config = dict(
    norm_eps=1e-05,
    rope_theta=10000.0,
    init='uniform',
    max_grad_norm=0.5,
    train_tokens=412800000,
)
Each number is 200 + 30 x the weight over its row's rms, rounded and kept within 0 to 999. Layers, rows and columns count from 0. The size before them is the row's rms in percent of the matrix's.

# up: layer 9 MLP up, 640x224, rms 0.0693, rows 105-123, columns 168-223
# down: layer 9 MLP down (transposed), 640x224, rms 0.0675, rows 105-123, columns 168-223
# gate: layer 9 MLP gate, 640x224, rms 0.0718, rows 106-123, columns 168-223
up105,097,179,226,143,227,149,177,182,202,188,174,169,229,236,179,214,196,223,179,169,194,203,256,195,185,204,242,185,208,188,173,190,182,199,175,208,178,201,183,208,130,234,203,190,236,198,188,139,191,209,190,213,190,217,210,170,189
down105,098,191,201,249,154,210,195,216,216,203,182,222,237,172,190,256,228,212,218,206,180,242,216,227,202,213,173,204,180,207,220,154,130,189,213,249,138,182,217,139,164,230,232,194,219,200,195,198,221,200,176,173,180,241,260,224,191
gate106,111,207,200,201,243,137,249,202,183,277,213,217,167,158,162,209,169,209,149,203,244,189,229,153,183,152,218,215,217,170,185,151,221,220,173,169,237,199,168,181,203,180,185,214,171,208,238,175,143,172,220,222,178,199,229,115,204
up106,097,225,170,176,226,165,211,171,202,213,190,198,142,173,218,178,217,215,236,211,212,170,212,132,184,171,197,185,229,187,191,176,179,210,167,242,194,203,194,225,229,155,218,162,175,190,182,179,143,261,181,172,201,179,200,226,169
down106,102,178,216,257,187,203,188,218,242,210,162,187,184,194,173,260,187,221,229,199,243,188,247,219,156,170,211,206,188,198,202,144,124,270,249,180,228,233,245,146,203,261,157,219,232,158,162,205,239,187,184,271,187,253,227,190,210
gate107,069,255,227,239,218,139,193,165,195,202,190,227,238,260,237,188,232,265,217,205,224,254,214,240,176,202,286,236,202,210,195,186,194,179,180,163,234,256,238,154,249,220,212,169,181,242,204,182,255,202,171,212,228,211,131,185,190
up107,072,228,225,216,184,196,188,245,220,199,209,215,193,221,108,252,180,238,224,148,248,167,242,230,181,171,209,226,240,232,238,206,188,139,207,275,234,200,229,177,251,182,188,141,169,219,186,217,206,214,178,226,185,191,209,179,211
down107,066,219,242,233,202,184,213,205,221,197,151,177,243,255,254,201,232,163,213,207,186,177,195,256,233,189,189,201,183,170,205,213,201,227,167,124,211,215,217,200,194,170,229,216,218,177,224,214,203,214,226,194,198,243,165,202,151
gate108,111,236,224,274,179,161,205,240,158,189,200,148,229,182,226,217,196,233,203,167,193,170,174,191,167,170,201,215,155,140,160,162,158,201,216,217,235,179,189,195,200,219,226,173,178,202,257,192,171,229,231,202,165,212,122,235,210
up108,109,173,174,252,199,169,208,216,164,164,196,188,189,212,211,201,173,195,155,215,231,207,205,208,157,224,176,192,179,161,159,239,164,211,250,186,186,190,189,127,232,230,215,199,191,307,166,162,187,224,212,210,181,168,172,241,187
down108,108,234,165,212,247,202,178,161,154,192,226,183,209,197,151,195,168,213,181,192,191,199,182,184,234,174,167,221,144,191,208,199,152,167,215,184,159,136,210,152,212,181,245,166,228,199,188,222,241,232,174,177,212,207,152,244,233
gate109,116,200,184,220,209,192,279,230,223,236,193,184,205,178,223,169,171,233,204,238,139,218,194,198,206,172,153,197,252,193,227,200,180,187,216,202,248,215,189,250,199,175,182,177,153,163,255,165,174,192,179,162,211,180,215,189,187
up109,108,195,178,216,235,159,207,197,176,223,186,187,211,201,215,205,156,194,130,179,180,173,213,182,167,188,215,132,237,201,199,145,165,186,150,249,226,204,242,253,206,210,176,193,217,192,166,220,206,196,197,225,273,137,147,201,173
down109,109,229,227,208,193,203,191,214,174,206,180,227,131,157,182,179,203,228,201,173,150,200,154,196,229,194,172,162,207,188,223,184,166,167,215,142,248,199,175,201,193,202,185,233,192,206,185,175,171,216,186,236,222,169,195,226,186
gate110,109,204,196,232,223,157,271,262,144,196,167,175,154,154,233,147,239,238,253,213,223,199,169,199,229,201,213,220,302,160,244,203,212,194,209,226,210,223,247,211,208,234,190,217,217,193,231,242,203,198,264,216,219,234,205,233,164
up110,109,181,192,241,158,227,244,264,282,195,180,174,248,195,204,205,192,222,155,203,245,220,185,171,183,219,230,212,255,213,187,186,203,186,157,180,156,202,239,227,220,196,232,221,218,195,204,269,152,229,179,218,162,200,180,255,192
down110,107,284,181,236,162,236,148,183,221,169,261,144,222,193,164,212,182,199,124,189,226,214,182,194,221,166,194,168,141,226,144,214,177,191,155,158,190,211,196,167,208,188,184,150,178,232,197,161,207,219,188,205,202,185,209,220,201
gate111,110,162,231,210,197,194,190,163,187,177,140,187,205,198,202,216,200,171,223,196,148,210,218,221,202,224,159,158,249,174,146,164,197,169,181,221,203,185,193,232,196,250,153,142,158,169,169,199,154,176,143,195,243,195,199,100,248
up111,103,186,232,217,210,172,190,206,242,199,168,200,217,197,208,167,211,140,215,172,204,207,161,197,190,247,163,230,235,229,136,136,194,248,222,172,214,120,150,214,199,231,230,200,181,181,202,196,129,211,155,118,213,202,154,191,237
down111,106,251,203,188,219,208,187,173,245,188,197,158,164,180,187,172,194,174,196,141,182,206,162,193,189,165,190,237,219,222,184,160,178,188,190,188,229,200,161,202,222,160,192,148,182,209,149,187,179,209,202,204,183,146,231,212,185
gate112,080,162,192,235,210,270,159,195,145,165,233,199,180,189,216,243,148,254,185,150,193,216,167,192,202,216,187,191,205,236,188,270,219,200,199,241,185,179,195,156,168,145,203,224,180,165,224,154,181,206,236,243,169,181,237,213,220
up112,085,163,259,252,194,192,225,207,178,163,224,171,172,226,218,237,230,200,190,167,178,201,198,226,239,191,201,219,205,262,199,212,202,169,155,215,200,186,179,191,207,186,132,216,161,138,203,217,202,199,209,246,196,192,251,165,230
down112,079,210,187,199,200,213,177,214,186,241,168,167,271,213,213,220,184,199,213,176,198,190,202,244,194,242,163,185,184,215,174,196,206,165,210,221,236,217,234,195,185,175,135,197,192,126,198,183,202,215,188,171,160,226,231,164,226
gate113,082,171,161,171,159,174,173,181,186,265,196,188,161,236,186,172,222,201,196,207,223,220,188,204,283,187,117,185,260,166,153,199,137,195,201,177,211,250,182,194,216,200,202,201,147,231,163,211,211,183,204,166,235,256,238,138,182
up113,092,246,162,202,175,245,208,234,172,217,153,134,185,204,238,163,200,198,231,205,242,239,215,234,193,224,170,240,261,183,210,192,217,182,220,151,192,221,198,214,183,192,197,221,184,230,166,200,174,190,250,190,231,195,301,170,220
down113,095,249,251,196,190,129,206,164,190,223,207,258,179,181,175,191,223,240,209,169,161,240,232,223,254,168,191,200,212,187,179,178,200,248,224,190,225,191,156,254,199,193,196,199,202,190,240,176,176,191,218,191,224,225,240,187,178
gate114,103,200,216,191,220,239,169,207,116,210,185,198,205,165,221,218,181,194,215,171,234,234,170,181,195,225,198,223,211,226,265,138,164,150,219,258,201,220,173,245,177,216,177,158,194,206,269,221,188,206,155,249,180,188,233,190,243
up114,098,172,219,193,218,173,151,171,176,213,183,178,181,133,218,197,187,205,163,153,206,239,269,218,205,168,150,200,200,181,202,179,185,198,254,174,217,205,195,188,157,241,195,178,213,225,200,181,190,145,148,219,176,230,201,148,224
down114,099,174,202,189,171,188,211,207,224,164,265,184,197,194,219,198,244,207,230,195,197,186,200,239,277,224,197,120,187,161,189,238,159,248,257,153,169,218,195,222,253,215,167,210,207,246,261,146,278,180,198,222,204,234,180,189,161
gate115,103,185,183,183,205,208,204,188,230,191,217,183,230,189,266,178,185,215,165,195,226,193,185,205,208,217,199,165,141,269,172,164,181,194,134,165,198,190,171,143,171,238,199,161,205,256,220,176,227,168,153,161,201,184,275,212,230
up115,105,203,188,215,194,184,212,244,173,151,176,193,231,205,185,184,161,176,218,205,164,234,177,190,211,172,230,188,251,179,214,198,199,149,242,224,146,201,185,218,207,203,181,219,278,144,175,195,227,171,183,232,170,233,224,178,166
down115,106,144,199,232,194,197,135,184,174,212,252,240,166,193,210,226,229,189,195,162,244,178,235,203,187,182,175,197,216,230,267,207,202,178,192,162,207,224,178,135,196,166,169,210,211,199,220,186,161,205,240,152,189,268,200,214,170
gate116,101,185,219,200,212,165,193,205,223,247,144,217,212,213,215,190,192,206,212,239,203,256,177,257,222,255,168,207,197,181,119,176,168,155,191,177,241,194,185,155,182,117,203,172,201,190,173,156,154,206,182,151,194,218,202,150,129
up116,101,186,184,265,247,175,185,236,190,221,197,253,204,157,201,207,227,199,228,170,175,187,170,218,201,212,192,181,201,204,188,167,201,181,259,224,239,232,173,215,169,184,218,169,205,177,196,196,140,180,181,170,181,171,237,162,229
down116,102,254,207,179,151,174,116,163,219,194,220,198,220,185,182,133,231,226,184,193,206,229,184,224,246,252,144,237,255,257,179,221,237,205,263,181,164,231,238,213,182,144,208,137,235,185,230,149,212,195,211,209,240,177,194,219,173
gate117,097,199,267,175,174,203,201,177,189,187,223,272,218,211,233,224,237,206,227,243,207,213,268,259,200,231,218,213,230,213,199,251,216,168,209,221,234,163,257,242,185,196,241,295,197,196,229,190,163,223,179,159,147,239,185,178,179
up117,096,198,208,179,203,177,243,205,203,230,182,145,236,201,222,253,186,161,154,208,212,244,181,251,234,188,201,146,165,184,178,175,151,213,166,195,192,175,196,180,200,206,168,182,168,171,238,164,191,227,238,197,305,222,253,194,250
down117,101,189,182,154,182,168,168,218,179,243,175,210,232,167,215,201,198,235,209,248,165,178,181,244,231,205,237,210,214,211,187,184,183,200,188,192,180,262,260,247,218,211,250,163,248,135,187,205,165,211,217,231,208,188,204,214,169
gate118,116,236,202,196,149,181,205,201,175,218,177,197,210,173,241,233,229,214,239,270,191,212,164,165,188,215,179,190,194,228,215,204,206,160,195,155,187,190,209,207,193,205,193,190,145,151,206,171,205,177,163,181,143,221,230,210,193
up118,114,194,208,165,123,184,177,213,165,210,221,221,192,139,196,184,181,173,170,243,193,207,224,210,191,192,187,193,222,143,212,171,207,223,171,184,188,132,224,215,186,224,231,217,157,199,241,229,209,195,193,221,174,177,211,183,228
down118,111,187,158,219,178,200,178,217,211,160,164,177,172,152,164,203,208,202,209,194,155,188,209,257,250,169,200,194,193,179,212,137,242,264,137,205,227,200,204,151,241,207,191,188,193,235,210,220,192,209,171,197,194,208,194,209,243
gate119,081,220,237,248,219,209,227,254,150,204,203,193,144,223,215,200,226,213,212,216,182,226,204,180,158,215,219,257,256,221,182,166,167,172,209,212,210,147,209,180,196,204,187,234,241,141,144,260,167,186,175,214,186,174,195,213,212
up119,094,260,224,262,203,266,204,192,198,209,155,201,196,256,186,195,188,217,223,133,167,215,249,162,202,241,190,171,147,209,226,209,157,217,177,161,149,225,166,218,172,223,189,224,181,265,177,182,188,228,205,178,167,247,227,173,254
down119,092,217,189,138,189,176,169,183,178,237,182,211,207,217,187,178,205,163,213,208,172,156,226,199,203,217,250,206,191,215,239,263,192,196,179,189,237,224,262,166,213,191,218,185,237,184,244,221,200,202,206,246,216,151,184,203,228
gate120,126,212,193,220,201,195,175,265,118,201,181,207,231,226,182,187,172,150,201,250,239,204,234,218,183,259,232,234,178,184,240,182,190,222,195,179,156,159,188,188,175,164,217,215,213,264,170,219,225,163,169,249,185,210,187,198,185
up120,107,249,218,219,182,205,205,235,182,164,163,184,156,158,212,202,206,209,248,182,261,158,167,189,245,225,249,152,181,228,189,199,296,205,213,221,239,202,220,199,195,177,189,196,244,181,222,194,181,194,219,212,238,175,225,183,207
down120,112,181,217,219,238,187,243,200,254,222,221,201,215,178,169,212,161,188,198,235,203,216,228,191,210,168,197,261,193,197,197,231,231,197,154,197,168,192,243,159,265,259,152,237,160,185,203,247,231,232,166,251,228,242,164,233,230
gate121,104,130,202,204,151,263,210,242,126,176,209,270,198,206,219,257,184,218,199,225,178,200,251,250,149,233,180,171,278,186,172,255,188,186,202,216,232,230,157,155,177,168,174,211,175,211,229,241,141,192,229,186,192,211,217,197,236
up121,110,165,265,184,164,248,213,202,171,198,235,196,237,187,229,215,178,236,227,172,155,227,209,214,238,195,206,222,265,220,184,241,128,193,143,237,157,215,163,217,210,192,221,166,184,147,170,233,183,190,164,280,150,170,183,179,218
down121,115,133,191,242,168,212,210,244,227,206,137,172,135,214,214,248,202,233,231,135,186,230,212,191,227,213,212,164,208,215,170,207,206,184,163,240,214,224,182,203,171,226,190,213,214,167,161,197,209,259,176,191,212,178,265,181,193
gate122,110,227,211,210,178,195,162,196,187,223,197,227,208,221,238,184,185,166,199,201,150,162,196,194,234,246,199,165,198,181,162,164,225,196,229,226,173,188,232,275,199,199,190,178,173,245,187,169,120,206,242,215,156,212,153,174,224
up122,106,238,139,225,189,185,190,226,179,187,208,197,175,212,235,215,173,221,214,173,156,233,216,184,227,163,206,229,201,215,224,166,272,195,235,208,155,225,226,174,187,182,229,210,216,209,207,167,222,173,174,202,196,187,195,202,220
down122,109,207,144,169,169,222,178,191,158,208,204,193,179,195,268,186,193,207,160,129,146,193,251,174,252,171,255,260,182,190,199,218,247,184,200,217,228,237,171,196,251,228,232,200,196,253,172,206,247,146,193,252,226,181,243,210,161
gate123,107,214,209,174,238,175,254,263,213,228,188,127,197,177,198,159,159,183,197,198,165,208,161,173,222,140,206,234,240,204,217,233,222,169,226,198,162,161,155,233,210,218,211,266,176,215,217,253,163,201,190,246,146,192,191,157,147
up123,096,170,188,191,233,184,202,202,230,244,219,155,229,173,193,167,168,169,235,206,200,195,202,217,205,175,179,196,228,225,166,187,206,274,231,177,101,197,168,251,197,182,216,252,210,169,187,193,157,210,171,192,263,177,205,255,178
down123,098,231,226,204,187,197,223,156,152,193,248,225,199,234,231,214,224,223,254,192,194,163,134,162,173,238,183,169,180,191,196,170,158,222,236,236,209,193,228,202,215,174,192,188,204,164,139,175,167,218,193,219,259,197,210,213,209